{
  "head_dim": 96,
  "intermediate_size": 768,
  "optimizer": "adamw",
  "beta1": 0.9,
  "beta2": 0.98,
  "train_tokens": 223600000,
  "max_steps": 3668
}
Each number is 128 + 24 x the weight over its row's rms, rounded and kept within 0 to 255. Layers, rows and columns count from 0. Numbers have three digits each. The size before them is the row's rms in percent of the matrix's.

# up: layer 6 MLP up, 768x192, rms 0.0898, rows 437-520, columns 160-191
# down: layer 6 MLP down (transposed), 768x192, rms 0.0756, rows 437-520, columns 160-191
up437 100:113156124109150087146153152109145143100095141123156094150132132116136133129104170135159141113126
down437 104:139149138095129116099139160119111092134145116134114118106109120097111127114119119111121140094172
up438 096:156123081105116150142100109128124128093065144117142098138159146116172141162163113175137092130081
down438 108:139120143118121094133084171118116130139152120154142128122096145179112143091102094129093126147118
up439 090:136119162122120117131114153146150158127111136144119122179125122136118170121089104157113135119109
down439 095:112139094119103163202130140116120083100111112130091121117152164158136072128130109163127164142173
up440 086:090138158111087110128129092181161128094150120126156115165114145107090163121088160150121131161134
down440 071:150116130138142184095139125116134156136129083153113114098118106175146102143122140141099113102084
up441 103:109142121102138138148110089149133114152178135141111165144141154156136119122137099182102084124153
down441 101:133139131151145143125158124176127109153105119074132106105134077136134132154158139167145145143092
up442 106:138134154092111083128143136092153128139102163127172135123155095140142126152127151161144130153102
down442 113:149135134145114136176182172147102109150102145111127099125093153161160098098100136136112124151148
up443 098:113133126117140039135171105150151114125106148141116126139114130123139154080161143164121067170135
down443 103:125133116131150119121115100135127115125161100172118093098087092107134129140114084115101111120119
up444 102:107152134120146145153095096132174130162073127118136137116134100117155149149135143196147111123160
down444 111:179074134120094102150117126125130097121150160147183166127123112155131157129092148091122120103117
up445 098:146154116082146149152118100145142143150141115128190122131093114110138111137111144144178116105122
down445 087:142103135111114162129113168120157147107136124132117094103133127154131103166155133132113185195137
up446 090:161150142138147097117133146163097136115132185134116168123111134112139094143106118131146114157137
down446 095:122140124127079124060100131116121075124101119133122109192141103148121126132138131140113102119121
up447 096:118098156096092142120132136110171113140155118094119127103107171159136125145093148135125140160131
down447 073:112146079119077104114120124097160147116095137161126161114154146133152143102152089139124128135117
up448 079:115105108105098118145099109164141062126119106122131126124126068173149175149136117137129111140088
down448 077:166147124154155164120134120120083149126117128080170127154115173127121113164093101144141128133120
up449 120:101140153112116135149139105200150107126127111128097118107161155129125128163110116143153115197168
down449 124:108099158142134165183129108126134151124121136138160146128181115104125099137142111126116135140166
up450 092:090108135125151129140151120145146122128110135131158110156140116061122171157139164121172151112139
down450 083:160154099158136102135131154131137097158153130120083143130179157123152079152087122123141149166107
up451 122:126160135130130105136104148151133132100130156147155128132109136090137146144122141168128116140131
down451 116:114169108124129099169146110151166118104151122111119115145126130093130161101142144100117065126133
up452 124:091123176082154089132131142119116148158084123161127129176154129149121131105135128186141069119151
down452 127:137113154103107078138135139110125140146101132120214116113146147110089127100143108130143148171155
up453 099:081149133139159093126155155126151095120154161103120113097170126126145185155048142126148148123133
down453 106:179121103087131158091111153146094102127124142127108127114073147123110090144147128133107157131098
up454 091:119197136120122122140156125145142129144141155111177149092124095124101141121099148146136143141146
down454 076:131121113106152122122115147122144166173101131108177143124138179140110146129102130146128099125101
up455 085:144172115107109162128126122153125169164119165137146155145134162130125157171148156148131099142120
down455 090:147099163110139130091134123164131087115157160112112136103145107121098163096130144181122137169149
up456 095:129154126136174099128150118144119140077126113119172122088138137091117092111129153140113117096131
down456 107:128146165139089116098142160111099111120124154146096123115098118119165145127133149148133144119118
up457 088:111101144125126127139100103125103101108167129120135110137149144136103120156116131116154074118087
down457 098:124162136112154106176139146126152121164165148133131132140120128082143137133153145099122113135141
up458 109:121125126084075142144146119216140120112125128142145162103101100097135121096169112150159088132186
down458 114:141134150115151132122172162074142132129143123125108146113147104102132153172110146137176155091131
up459 094:146124117131148144150178117158125110121077140146146117162140144114145129115137121120109138163129
down459 095:180122138082127125144106144113077096117126106134113114132143167144120094134122170126086157134132
up460 106:162138143132120175141132127141105121099121118125122125166122133084134120121128181119128126106134
down460 099:100121122108109142175157177161140151086157142105125105085164140118120125139110070116130102106130
up461 109:104110154131135134125184149131169120110170153112121101125131141113108145166107094135154110154111
down461 099:144131116096143102091095124113141116145125095116128155112176097162131163096139129083111161120111
up462 104:133117096099101180128153145113148094129143136119137123150113125093098117128126108118138097130148
down462 094:160136124099121107117145104136151124126133135170128147106108113128145126130161124098112175165142
up463 109:097135151119114147135137141171082156158126129172110146149141138142149171113149102168113119182135
down463 103:138105142136125118123109172133161110160154146150114108124147158101123097148130128082153144073164
up464 097:115158150109122119125127146130103160129104150124181085142157103157161105106165129158126126133158
down464 096:131115132119115136161111139130175146120097104114146130143095101153144172136155106107134116159129
up465 090:133128178154089112124174113149132162159109092149128116115122178112062120100109168142112130179124
down465 084:151092092168141136128095133124111140141129120142130110153137147142142073136157128093104107105127
up466 113:110117165129070111137133129166110151141128144096150140088180120132120125143091104150110105160121
down466 120:134140113169138135127204121117164113114149092123136148151172127069105102125182163101134172129097
up467 091:118139158099077160130110144130127130143107127171138122100116142129142108158103168150136134136095
down467 085:110145114134097103067157098100144138123161140175109109113121148103110088114131156120143124163147
up468 098:144093142123108102167123139085121087104105149138139122144109099099138133142112139183148141130100
down468 110:135156129116124145101117142124163119160129098122138137098096098138111107120143125093101135137179
up469 111:139182110129124098138155161143145166183107134099160177106120120090087160117157097137136124124130
down469 103:140145168129088115174193134177127139092155162100131112167144103141108110118121159150139144133126
up470 090:110144128125144110134139106155104121102110109118105171132177189110108107151109089146127086129131
down470 098:156125118127110139143110170123127121118141143118128158152110116185145119156143129160128113131124
up471 091:124157132149138121136138151154111146067133116123156124123143143117140092106131136135124128128121
down471 081:148111166117103126126123118119109126097126132129100106092133109148095167140140112154137180139162
up472 104:154133128124095129167144131156166153148125120155101131104128119112132169128150128146144131147126
down472 099:131130150103098141107133155115093119135189133140142114137123194132126194128125103120109094135135
up473 105:149200137124148158151091141132136162150156119146152117136118109119171090171082168133140112154130
down473 097:152134123126125147114114157111110120139154117129150165134156128102102135128130150117135057111132
up474 090:093150132155103185128095154109127080123189132062124159101122119111147102101142108148156137130116
down474 083:136158109122116143116108131166132154120103119169160153170127142094091132175110165112126106176121
up475 111:153124146092122124117139159149123136124153130082128153140114133129136159152131149134144105090140
down475 123:075148118140144111167136159141144160137156110105119129157147159135118145118093126170133129099133
up476 090:126110125131139182135113155132131170084131139140151138116123145100134178172183124159145108145112
down476 100:146110158134113096098143113146095111116108099119117115112100177149118092116127111147095166144183
up477 102:113169144107152085114128133131123114151138154116138156168144128145133145128123159164122142123133
down477 101:125129101185123118090141099140181131134115126104086133148134132105143103109153118134160155144106
up478 094:130183132095138122130106139115123117137133129127163117100130143136120082172106143113159161141113
down478 090:109142123118175113174155096107126089123126132140155135111139139130142130126093106102112111118142
up479 108:104096142111159122145126134104161149128137126106108122128077100090144142159145149129112090108116
down479 095:094149113177131096124152161126112125133119115139106161124127105142114128139130113123097152139140
up480 114:150130147097133127145134162154121105151164160104123136101155123115137166133095127169112109141170
down480 122:121122172119131143120132160100096095130144069117124139122087132125153069134128108111133186120128
up481 120:135136161090150106133134120124110098096143145120163110102144128095097140188092121149118115119146
down481 106:121135128131100130132112155127096124136066120093143127133136173113166141087128158147106141153121
up482 090:059089143128151141164128155102144157136158141126177132152076166119129148145108150146151124099100
down482 088:166143118101098114117102113152124106163127111117109123086153143079083108153146138159139150150160
up483 123:128115167051105137137122135145120151130111129091188127114121118157117111131105148128127125131107
down483 141:119184111168147122044187096116137105077097161171146075154122094094130098134149100089093151130112
up484 102:154156126086092101162131156125123079118139165121117156142059103111167129130131176138149156124182
down484 107:114120085173165097147137129129147108145097148198151131123150076132166126094107100124109116126123
up485 105:092097163109092068125152162157161141107113143154144112134162187101117161135076142152122095149128
down485 099:152118098137109143103136155116060170121146086101071109101108131155124121094114133135116131143159
up486 113:136138139123095120160149105129113122129071106148158126100151129161104101184104145141165135135139
down486 124:171143118141139095133116179081146119093090139126123125121133137127168116132097106141104162157174
up487 104:150129115119118138145136137114104070144111131157173124112120127136097093148101122119102158159083
down487 085:116131146118091133088123153079136093179136117182174112146121178115152167106150076110145136150156
up488 090:130180131159080101143114124185101114146141118120124129107121130130137090153144133145122106153155
down488 080:119094151130147113112089143088162148135133118125150134160116112117137162136123083168176091113123
up489 075:132183120145127148157137123112147115137160117158140109102123117139154152163158205141090140122115
down489 067:120085108137138121138087112089142156135105096128131118136124117113182098112126076137143137127143
up490 092:102154120142128136133134143173122170124151124129127138139186157141138131119115152143127136115130
down490 082:191072143132130145128097159149134100125148095115139118124129099105139127127131110151137138115115
up491 101:155139104149133094134172158158120108111137119132128117109176091113129095178110132135130134108123
down491 101:132150129079091118149111109141123149165159132087083151164142133171091162106145167104155151113134
up492 105:106114159126081141128143128187139135116157118074146139154126164126129131140130154124156128123124
down492 084:117153140111087117115158142135099139098126118135124080143124151148142148130142117149142091116096
up493 109:127152125163140151120150129128070108144138121094174134098114148129121083148103167121139151117108
down493 116:092122155120136121124110126154130099141114117116140148148101125099109130093164133156090156106109
up494 081:121130188112096145124091091111128087156132105087091155131155137140153145119117163134121115128132
down494 071:154116092169170144156116174135128177120131141122137107177140125083150135149150101075098091105125
up495 090:128140119117131152157121135103110074132107126167145130152148115146124144140139140130144132122178
down495 081:126117109118114108110147109132128128111146097124142120146106143177151113094112122052125152149120
up496 091:089159132117089121152139129142215167099096146182126169131159108171124132097102161153129090121136
down496 088:125128119143115095127126116159183132135130109159146168178148116110087130131179155106111112127120
up497 101:121150118139129136134120145125128112093136155111150137086145111108142154135163083132139102157147
down497 080:148116132156165114136138103130130158103151103103099143117149122090138110136116138126090126122100
up498 113:094115118154101142133148145137131093148142128104144108122085131124085171133120126122163154098150
down498 099:141132123125127110113142088125125124112132136143122109118133150118149136151118136135115141143128
up499 105:151131134143124125144118134142126094162103130110112128124155133084133151133097136155094116133141
down499 102:163133176103137104153128117128096102174126104134110084157131162144129174136124079096146113081139
up500 115:146121202079121109146130140114124100149171122137137130139161153078115148145072130142129103178158
down500 107:114154108127127120129109105144169144128087106153124091143111136162097170087154125118115102143169
up501 114:147136122074102156137123154107128139135122152147164105110147094099099123164155143140127132113140
down501 117:140109097132140111153091125096108090099169160141137117119159126128096152177138170127107149132114
up502 100:124140132115150146178113132117129091106135098146138127057126167087126136125082104136145112111140
down502 096:172141131096122099135153163136155124184119136116136130144118119091131125175116105150104121099143
up503 089:112147137138070104145089121119149131138131129121144195127120168105125108140154103135113083103110
down503 085:110141096141158156110131186131097176116121140126135121106120112117093138102123164148117107139121
up504 099:131138145120154070143123124167162102142080123137131140099099079111148105140154136181153120116156
down504 106:140155152132151162132125117095131130133114133100141152158158169109089120092133141114137137169139
up505 092:123148107119117128167137144129143067111094149162129142152114123105063171100146128141128150114122
down505 094:124114183125130136117127104106080126121143136102133129137111131123160094153140139137147143129131
up506 109:087129162148083120115168123170133127161127130103166114111126129108117106108141145131114141147160
down506 115:125144134111126144127123111137112118130119135139135116113174157138124113122110158135140113151145
up507 096:098120147137110142144159149147146110103157154113164107131112157116111137118139146136101113161119
down507 079:141114100128144122093138150098178140131145068139098163164131111129160105082131134099157113128137
up508 115:145149097154141111129143118139111110102117109117112110142165140134086095124109138136110118125143
down508 158:140083105121152140198118126153129169100109083142096142125134102130143102125106120173080145118147
up509 102:156123107111116124145130113130112122141101110179155124088111098113150128205141162135159150172157
down509 113:116107162154129132135078179104092120110140196070137113161092091160142124098119119117103175113121
up510 099:111153156116104112116124141121135120136176202143174153125108143123166128129151142117139130140134
down510 099:133118117125138130176121136163155142136045144128139139154094103125108135102137126105129129100153
up511 094:164121142105135078140099158090159106102095176117139198081189140142109117133132179158160112153140
down511 084:094134123157133127154124125108128124124121135143163125142099118100094117113132133143136120134110
up512 094:106137129126133089143089095142166156114105090124136132080138113130147118106109138136156151183148
down512 091:183109144132120142143159155152128090137075165073111136158101151149120139124105121109123133132108
up513 107:036119162137148101122118139148105163110128130135139122131146138135105141123140124160123103177154
down513 114:183134106128113163100141107128120117135135125153106160144101153089139127141116115102145135126165
up514 094:127152180114092119118131131110144141130125100120121123112081171136154139139111179124168130115133
down514 088:098106157126140108115158131164146096117140093098112169099083145159134098129130056147134137101116
up515 086:111105134116120087154131181167130147090131142139132116145105172121148132136138117113124122166130
down515 072:150095140154147169083097094138126155126100122134124112135126157128091122105122134090153133074090
up516 092:100155094118114099136151153137122155123111176121138135078139075116112142139145115150121111197156
down516 092:146122137082140124102093145124147120117110054119131114113150122143127118137088120128128171098120
up517 113:116074141109125154117135162142124114094147159096178129125150142092147112128129121132155107155081
down517 123:091157071097158123110085162131135121110114110144133150131148144133093151157100132100136091111131
up518 085:121165118107084097141131111167125154133134131114133139165110149127132161159108126124136128138106
down518 077:124129145124135135174116148103144134101131066129146103154132086121078090152147085129151132093101
up519 086:116134145152083105145144143151122103138097144123143145134155150136089122155108169138125100155127
down519 091:113117150103109091107133143167104112094108146130141162118126157123113124142099125176137124161127
up520 105:103110112099182147182083135137123102117112131111138140160141125127048152145089107152128161112129
down520 101:167111115129103153129156143162097150136127087121136118094110082144158127098170169145123156157112